{
  "num_hidden_layers": 16,
  "hidden_size": 384,
  "num_attention_heads": 12,
  "num_key_value_heads": 1,
  "head_dim": 32,
  "intermediate_size": 1536,
  "vocab_size": 4096,
  "hidden_act": "gelu",
  "norm": "layernorm",
  "norm_place": "pre",
  "norm_eps": 1e-05,
  "positions": "rope",
  "rope_theta": 2470.0,
  "rope_fraction": 1.0,
  "qk_norm": false,
  "attn_scale": 0.177,
  "bias": "none",
  "tie_word_embeddings": true,
  "parallel_block": true,
  "extras": ["capped logits"],
  "init": "trunc",
  "init_std_qkv": 0.0185,
  "init_std_o": 0.0,
  "init_std_up": 0.0185,
  "init_std_down": 0.0,
  "optimizer": "soap_variant",
  "learning_rate": 0.00562,
  "lr_mult_up": 0.939,
  "beta1": 0.95,
  "beta2": 0.98,
  "lr_head": 0.00837,
  "max_grad_norm": 0.5,
  "warmup_steps": 200,
  "schedule": "wsd",
  "decay_fraction": 0.689,
  "decay_shape": "pow",
  "final_lr_fraction": 0.0,
  "batch_tokens": 131072,
  "max_seq_len": 1024,
  "doc_mask": true,
  "train_tokens": 488800000,
  "max_steps": 3730,
  "dataset": "wikipedia_en"
}
Each number is 500 + 40 x the weight over its row's rms, rounded and kept within 0 to 999. Layers, rows and columns count from 0. Numbers have three digits each. The size before them is the row's rms in percent of the matrix's.

# layer 12 MLP up, 1536x384, rms 0.163, rows 298-348, columns 128-255
117:491507478514574489518462569554381499460530577479509486525472490521456496463505478454371504509472510503425452520555547488516460405442481523508527470584431517481492492490456474506445484532506447529450527568443556564487572569485556434471483515526525580520458493505505585398480510449458452473499518459480503525558479560444495511426463557484447514438472429550520501521500532582479525524511
103:499488433439574498557510484467535522448569457583605566527518462482548544460403462461518507538497577479543554506516529415504501489496522503490501513513512483481433557525484484516441583442521468511477517426515547621487519444530529568413469566510509500517484551491568507479474406477467543465507471474499552464556522445634477495533509560538532511471502458548483574506535529446522511413480
099:537475390517547494492552438533479510480462525498496503485447501553521544521528504507473466498572494629505480457443546563490519512494568519517509459507595552453473497560524565509389505507538470467476473543431535574475485450522519550519489561461446553514468541508506456532522446570530461479556471497518498458496437514474440517525563545505498518509466482504540503538490548485539491544515
098:522493438453501527482505513465477513501485513568470464494408523454519512507478592487517507528524547527505514556482486496607467490544504497527537526524486490514473480538522510481468417492358461461540462526541433444495442490549545548487434473514453482548459493453452418466424423484421496473508585549526446454507471498553463452460510488528579454517569598513507520489516530546504552596497
105:510480528565551499447498595452527522484487527459531544456531513528502532490498462511512493474490510528441571508497535481518481509548591543495528491443429558520503519509473494442555456449546506477576540514538412490522553462484518553454479519529485477573400508477513524470564437482481492499516537529487424501526469516517476512546524592550450531473616500516477492481439569482561469522438
104:530554483527516556445578517470554523496561469485562442506482510442519533511523454542540514506498426529477538511439470473481477545496508562433459513560500502523494446515473486486456485409463508514578520457543564525440531524555543537516620507560428512522573461464511460473525543509463545477497546557512535480475494518432477498459463511580521514508464539455525515505540543529430529501552
103:506483534505503496520493491559549520505614526479539434476520522523392440549527507486542590501490582437555503503516441488486508495507375463477527502454512505528533519504445526529506523467527522497428492557581429526490495409544469571460479505576480575511507483450513410498528484469482469469539522517525481532494472455537519536493527539430445560468461472465486529505478516452569533596477
104:440474465489486527546477506491535491499478527461475488492541511520571531486468474558486531482501525446433440467553503450539480579500521547520493518392509521503546445521536537537468550495476506459491541539564572442497542510441520513430479484501584503486491410509479494502525514520526477486501461480520462500545478514516538515538509477499519488493506474521535550536451556516506547440458
088:451545448537497521528507511591512445513509503478409540543502532550478487488450550475460466482491456457470545510488504528458388581496546487448495496517543544458453475592502504491493570525511534544512501531517392479461516597533516466490477503475506461450479470475519470483586532491546502551484520503551488493462387534456480572568495516565523483544472492570530498491470507504497496547582
097:510529510484448514502429525588540481492571542487534487546475464511568495528448466509424546491517416565542596592545447533535480508581455528538487512429485532455503468502493511509494458468473471470550523519467498540506490457511560519441481545497485563515449566446448457538485481487458478530460549514509576529457504557512505572472493449482529485472525527471527557509508489506434424573518
088:558462555555492465489466498455477468474448519596506444420497474512563537440501528552531572584508508543512567495452490492503593453446490550519469548412498500518528501441521517495504451470500528491484510528570517564495517468436508465497507496534533513483427479474464566570481467463524505554483494524462527511531505452516503502503503586483517568488585580500502527570539567488541532451462
105:464526489506545513477501497571456507449477424537456449529527486540530479449508485429504492520525519517542537544563406473483526489455505479520506485566509492541401467510473478486564508533489491502502478447473485536524523470503472522476468541511554511459529458480469534572471503508481542463515552520491469552459431499505490492560550590512483546496461500548502524523505493526479464477463
092:424482517540535489546565481545485492501462518502455423462432568505524415553509562492502478501451420548442482558538408476517533520543423493505493494509537505522487503474434519473487501514538542460558518507504495610486491457458507551470494537464510527467540511477519513507447512480571500508536525529480485460588512489564518446587574431489491539472468488491557483516473521561459495465547
101:464488447514586502462540488537539458511559471529505515597503554537564475517466467476476469453544563427557503511529542526445488525508536536562479514429527502515566417547524476438470469484447564517539445535479470490484477550509554414552447476439444578459511516484454471485501462432540465490505475498527521530522501517478547503463509509436492460584517512507551567502440516504501474462572
107:474585494474504450470561526518482518517476590406466569506505472518512492512471408536455489534453500441460513480538468510491508520494502426470473552450459518461499487506478516519557518467533516462475552600476465532512477503479524399446474541454584511480556568603465549513436458460511432494459518455458516483463506524490513519582527481428505540505536482487546501575487437512495467459489
109:483507445477471460539487458511421431492475453473468546534539503466460530500382493523510540436501544584535427458623536523540504454505499536442507490429509461554474563593493514500478469517505486482508541458462513491511563484459498479463456482483482483492451479516494490465446444537489542541568547491448421483478515523489453543491515475486534467424510486376570499487463550519433508509502
092:546527464554523505496497481546609472579528509502484573531498518512448479518507490516498491441503555465458562547540556464524499569433477483506578455517589447439470528490449404547581544507555521457479509456453391468513508548501508501440556453444492448491460496481573435468543472436518474541499558468495481499574526492473505560575495537552513504515485490465525490578447541479549511480462
100:521492458517511479560589499464595566611481493469451466504521468484549469508540517512463505477406510469471496569434470525522484528504476502525507506460541520499539515471638531564527479511513509528463485469597487488440455493545473499414564475515531532558514541505487547522463469448490543421502457477486520463554491502523459483578451454541490501531489576505523499479512435524501540492544
099:511565498436588511461415546514543449452502539499518492515482515529469527512493523484502468484516521508516527412640547502403588505539529581458458385551603512567475580451531506484516533523433491513456451508502476432486477444525448528548544573505508510524526534455469504546569470514509503540588526525511522568517529434509559523488517433525536505507502532482503432465559487610436466520573
110:479489535483488504523560513461492489503507488451549469505478482532537418575457523446591563521496580459431516515435485529595510509493553516518538531508512522579490532528497432486457472558455510489510485469567484487531540551468519468503550568559512450456579487491545566514527493461462401473449509532487475548498554495472489526512537490495426517464557418528513577497442490546463521461553
107:492553502552477440543534492538460458463518526567543550508488486478509478452534501556498434465488528431474516461541457494513534485508546520463480463493434515470440522482456505496524513458487541437501612559386451456534450522472481494540493526493453492585479422565499517530517510551493508492467431541485452536480619567425453503547467522483447499565504526420520542462546481543525501515443
107:507541560504492538399466464495560490520498491467506508488432526524482526502408552538508467538483453509497528442470626497555470524567479522388511457479520481533530534525553499497487520502554490544547461470527509502561518496427485461514477510515554539523462574516527479447501569489523433481477459466544473547414487491549511511523587480399555498528572484492542508464545479461450474498565
098:507458480554438545483551436567658482490565493452492521463502533551534471522534464485476491514484503562534546560584519509505500540457552473429504439462551518507432446522440465623454547532495495498480546448425576507453519631492503439485483439467519502490537492487514504521473454546478455472509537489516599523556405519436460527510489505431536491527508508513467451468463525522488427547492
083:411572536452454517483474544480436616525517406506519453573468477490474475480474505494484559501488453472497463475483524495550444465505502521527551525501490528502486560489574578456476417442523535448531462469516485521455429373524571493499491532520454487535488521451463483509605475454535435443492550442525569458465547545532581509492456498521545534523540412532568556445484436422458557523449
108:485471507540506494545569493472505474549535569487590448514497448529473490497456477563479520479474509483476461499506499574495425457511514456432478522522486387493553440477490444554520471472501430459451502491417405471507509462496429514506537490525515507485556551516443545480485493526528495512460532490503487509472500469429498461505471566464495473499487526525478515478471481497477574505542
109:461483401562499544440443471547526492468509536478487458524484490444489484531510410462602517454548557588490503547504470535575540520500504506535475493448544448485383503490501510468504470575509504507455470414500499583470440510494496508462512551512481479487532535498483497478535545475515476576587542519450434489503534541444537550417550595506501474588487505489486505523547508573467467562578
096:457520495562498472517507456502482544481514469456450512529456499477526496464543489558485504469498433498471474493468559486547500497565483481464499516504452523484531425484528444549529520484543465514528446518447533476552558484541477547523460512538459527469485548550463499493530456478445443518500507448532499493572560415548442509537445550521501510419497475551536497455461498534540518434560
099:552557524487495494455429523530521470535574532428469467440579452552508444534481483382505476515544518448581529541506421551488573506523545468542458512433576484527442443496515476509506499501508439510569477531576474496514478488513513502493465554486444592517475505555505477507409539466467532542482516528514560430470483477472499533472504462510492552555482499455515464523462486444420510558505
104:479461553482522532487563497469481516558549438431524459529504507526475456525485511541471468531551564499539451501454495509440472562542456518508523482491465522459404512498493502479486498516528501530518492577483465394480516576524552483424448499513498474509549491536543506468488455458515511528459526472553460469531577539507477473509399551490546471490519471509504460470508598363513496499536
096:447540584504482506485472482523557542490417422604494442463465491502489391544499496454479412486517401485519471450473480454478505561538582472510394532555490551488541480474497453492459469512469550476450545573452513514437528488529530514518540494492448569497549529495489482516489507443473468478504544521504458428487517437412551505507550500461467500498542519477496566491456518512512524502467
103:538543517498478525530524495553496513485469544543424508561513448510505465499544512566546480526568567426487515575485512548478420517511524457478452480566561532501504450420458471552525450538530459475581454450512526545498467543531485591516470421448419597524466487563453420511479476481473495483470522522532496482562523465496493591515503507420451542542523487584469474465523513448486523481458
097:452502528554453453468490494488570481492511511541465501567455468495494481483510492524521452555474569525525593493495552454490566452499565515459502500523538535513558486544503489494539591481498442498511509552529510516519579522556469510447555541407521540510491540471499522485502494493475480432518497531509500525428491480460482518487553470500485444537516499415499573420501419522471549581486
103:550459457473494571495565452396499529461430569507491496542531492435446504517504442542450442499463458474516526426519615500490499513431535495454538519528441553529542451486479483473421461494482438474498494468519489535507567493565526558475493493519486577422461511574519491501495516479535573432544586484549441430473530510479515526531480443486467511492535435436496482480469511479439562499463
107:490571498528559459523488511558523528465509462460469399495518472571444488512428529537531511471445488451384481503456583533521488439477471508545475478526555551491506488494552496501479497565549445552506547534540413490504578537463559515525473520550576500569446463536460481490483507472494466478547544559429503488550523464510446504418494475481393532527488502499436445482530509577471548490479
099:525496530498479474449522475470527494510550467453531512490417496472422511464462498514513463535516520495594496555581489480515403527524534511525485448578500544482521546524435506500507529567499513556468509475511507479499593486531500505439487445540559444469437450482441497609474481516506465482513539484501509511463502525450534423475477535538490495481414486555538524523477541467448557479466
111:451555477506503483554521412443560516551498503510535514548514466498480447543551422543494493449557546536495436488481621494467480519482504513541517508523607506511467514446438572464545500499524462410491471488447488466482559493509541447496527479521523532455576531448438448547500490500450497563470468499434486496468478532536461435465576440533498470538468423515476513484479545517474481484454
099:518572492525502473581490509459519486474491459513459499454496462579508553467496481444521522501485475503508500507510436490524488492474458507521530448507482517477527453511496490563521384432528504479541452547501434515522528495529557483520477497477511525511531485444530599498459489512449539518449477549456370491508568580582560530536494533465529499517460475508481551520510540513522458504523
104:469495410442435518537563446506543487445453564529590512586450511543447510469551523541447505479415469516494555514527480530518467524503582477543546479505504555567473506483529547483473507458360531444472550463507444496503485504491541544463420496479462562524464474494478522492487456487527489467492566481502489520505522484489436512493428488479468554505575538516502611455506480462561503476516
098:536494474438476519455521456519522508499506458450471498401476532566505456458493422514442480514495494489511564452448477548560427520454542522590449503519555521489489468530503447473509560509499413478497469510454525573498514472521507449465520548484502572529562526484485532484499495439492477481520480550472549451515428550510518460475445431503500555489565579424533525571513421579460436538419
080:546484548579530607457544490469479514475569513517566479526515549558480547470532550525505519509498524481455511456525468516509476455519447449477535477515519543503517544485489469470520502513492521531470526493466447462459441501458400495532509557482488463482516522496452441490493444495490541473427413545508542470527413504487503481496506488500521507519529483475461480509491509538444573502562
100:500521436558511528545463547513572525523564443379493444542542499491545484557491509485462510494468430456526533528579512470528519437566559501526473405451529499478507532566439527555526515507490491483558517523498515515545496488461473482486446468444548479440513463506559487427566498526524495466466499501535534533482430414519482496551505490507527492549543510504477526536522541517554479517518
105:522520529558507501535597478533480482552576496583416511483480560454544526484488548436550468463537493481465471505434510548613505491551517518516404464476428520456480491547477493511534584503485483529470525437480511498477474539507489532412556525562497473571490558479461472492544457485526501560459487555471468526544451455462505418471590521476418516488529481483433547557478450528480502489492
082:454522476533522532500485478547495538478527465480507468466564569484467456452480483566505517463438607483535531490496497527576441507464458514490436550528506448521494537412551554493476545499510515520620515542530511554433455517432504485502533481538517520532512463468479453541516451491471514427457457464482508465425484508501499522497536480523523428527508527500515464485528432515541525524553
104:452506507518481489504519504485533451467494478517510509578522466527439413516569480485525463485516478516501496485470527438435508560499535494532570480473511449515442507540593495562569552496486536510465551535555499566509509520478543492507473528381505461570559574518508520560522396584444492527452541440515496456425476488513515490462489560491501515551473427476589492551395444559524536448433
105:477506511552375461502566486512532453509499483544539484532484455444570500467480468503549530494520410498538538510465536550479537546457480539563450418447494471490533602510552492488477578482507487464498542531447549513521543556482534506465478494547528557485498440504473567441475488511475465504515514470487440543429467473591555559475459489573555512458480491533499523508531443507486547541524
093:498490419512502520510465490518466517486462532506527510505530487557472593472540559430463529447499480464472491550494451479467544453584492523501508527530517524501482474415529531516512451524553485389435504491548565523439473478530503536474510492515476549501574523479527518425502551478444504437502496502521496461428574377486478523487500580510434514475483570466484496542494468488460559486502
103:458442506497471506525475524469438527466533519583479521577574527550501481523541486497575531527526553507561457524564492554504437534503523443516509533546507443576478496446498541581512519478500533438521574513422443559457457523544425515567507484457464538468507481476521564505474497552492508482529535562476507534488555498461491551517500515554514537472517471460461526449423508490453490437528
099:473543511525524472490537540535504514561592477454597489533583493582572490489530490531483479526514526461526489525560493382524485596496504489502436486508529474590532464582417460549493480563513450476502537428504523515500462549463543537522573489515479515448539510446448489575473419532505542489461449525528506510483510432510592521504439485529499425513550515466495486488536454488475474541526
107:560531518517503438499531464556538509469556507495510478489504547485481476522488518414558484501432537543539456476568490465490514531537495492442493525547497437524525563493536511569424494532529509567527511508473513494453562502485528568506511525510436520492391448476558523434538442461437561461528545461510564469446528464478545504532451536471517533498498453460522523590483528532511506611546
106:485521466517457430529484516542498492528569508450540437451456407517537528507468504551533552455507489536448458486482485491478501453535489546529460468508492506532575398530468487467418484566467503490476533495522520501436552445482452491500444481504497528443564483496464533487588596448477544511495625499459513430526453472525482512490405440457512522547468451486527463500515551444527488578498
094:515496455479422479514497498457399532473478476418486472522445466529487573460532519508540517519503556455382446458488490383602455514489539451520481425553477485481493451487488502485510515539551492529463512503434489493556520459496525504476448479529495496532523450493557494499527469455538487481481522483529478474540490474484496516560561511492475524490429514502469467470403496522504453510482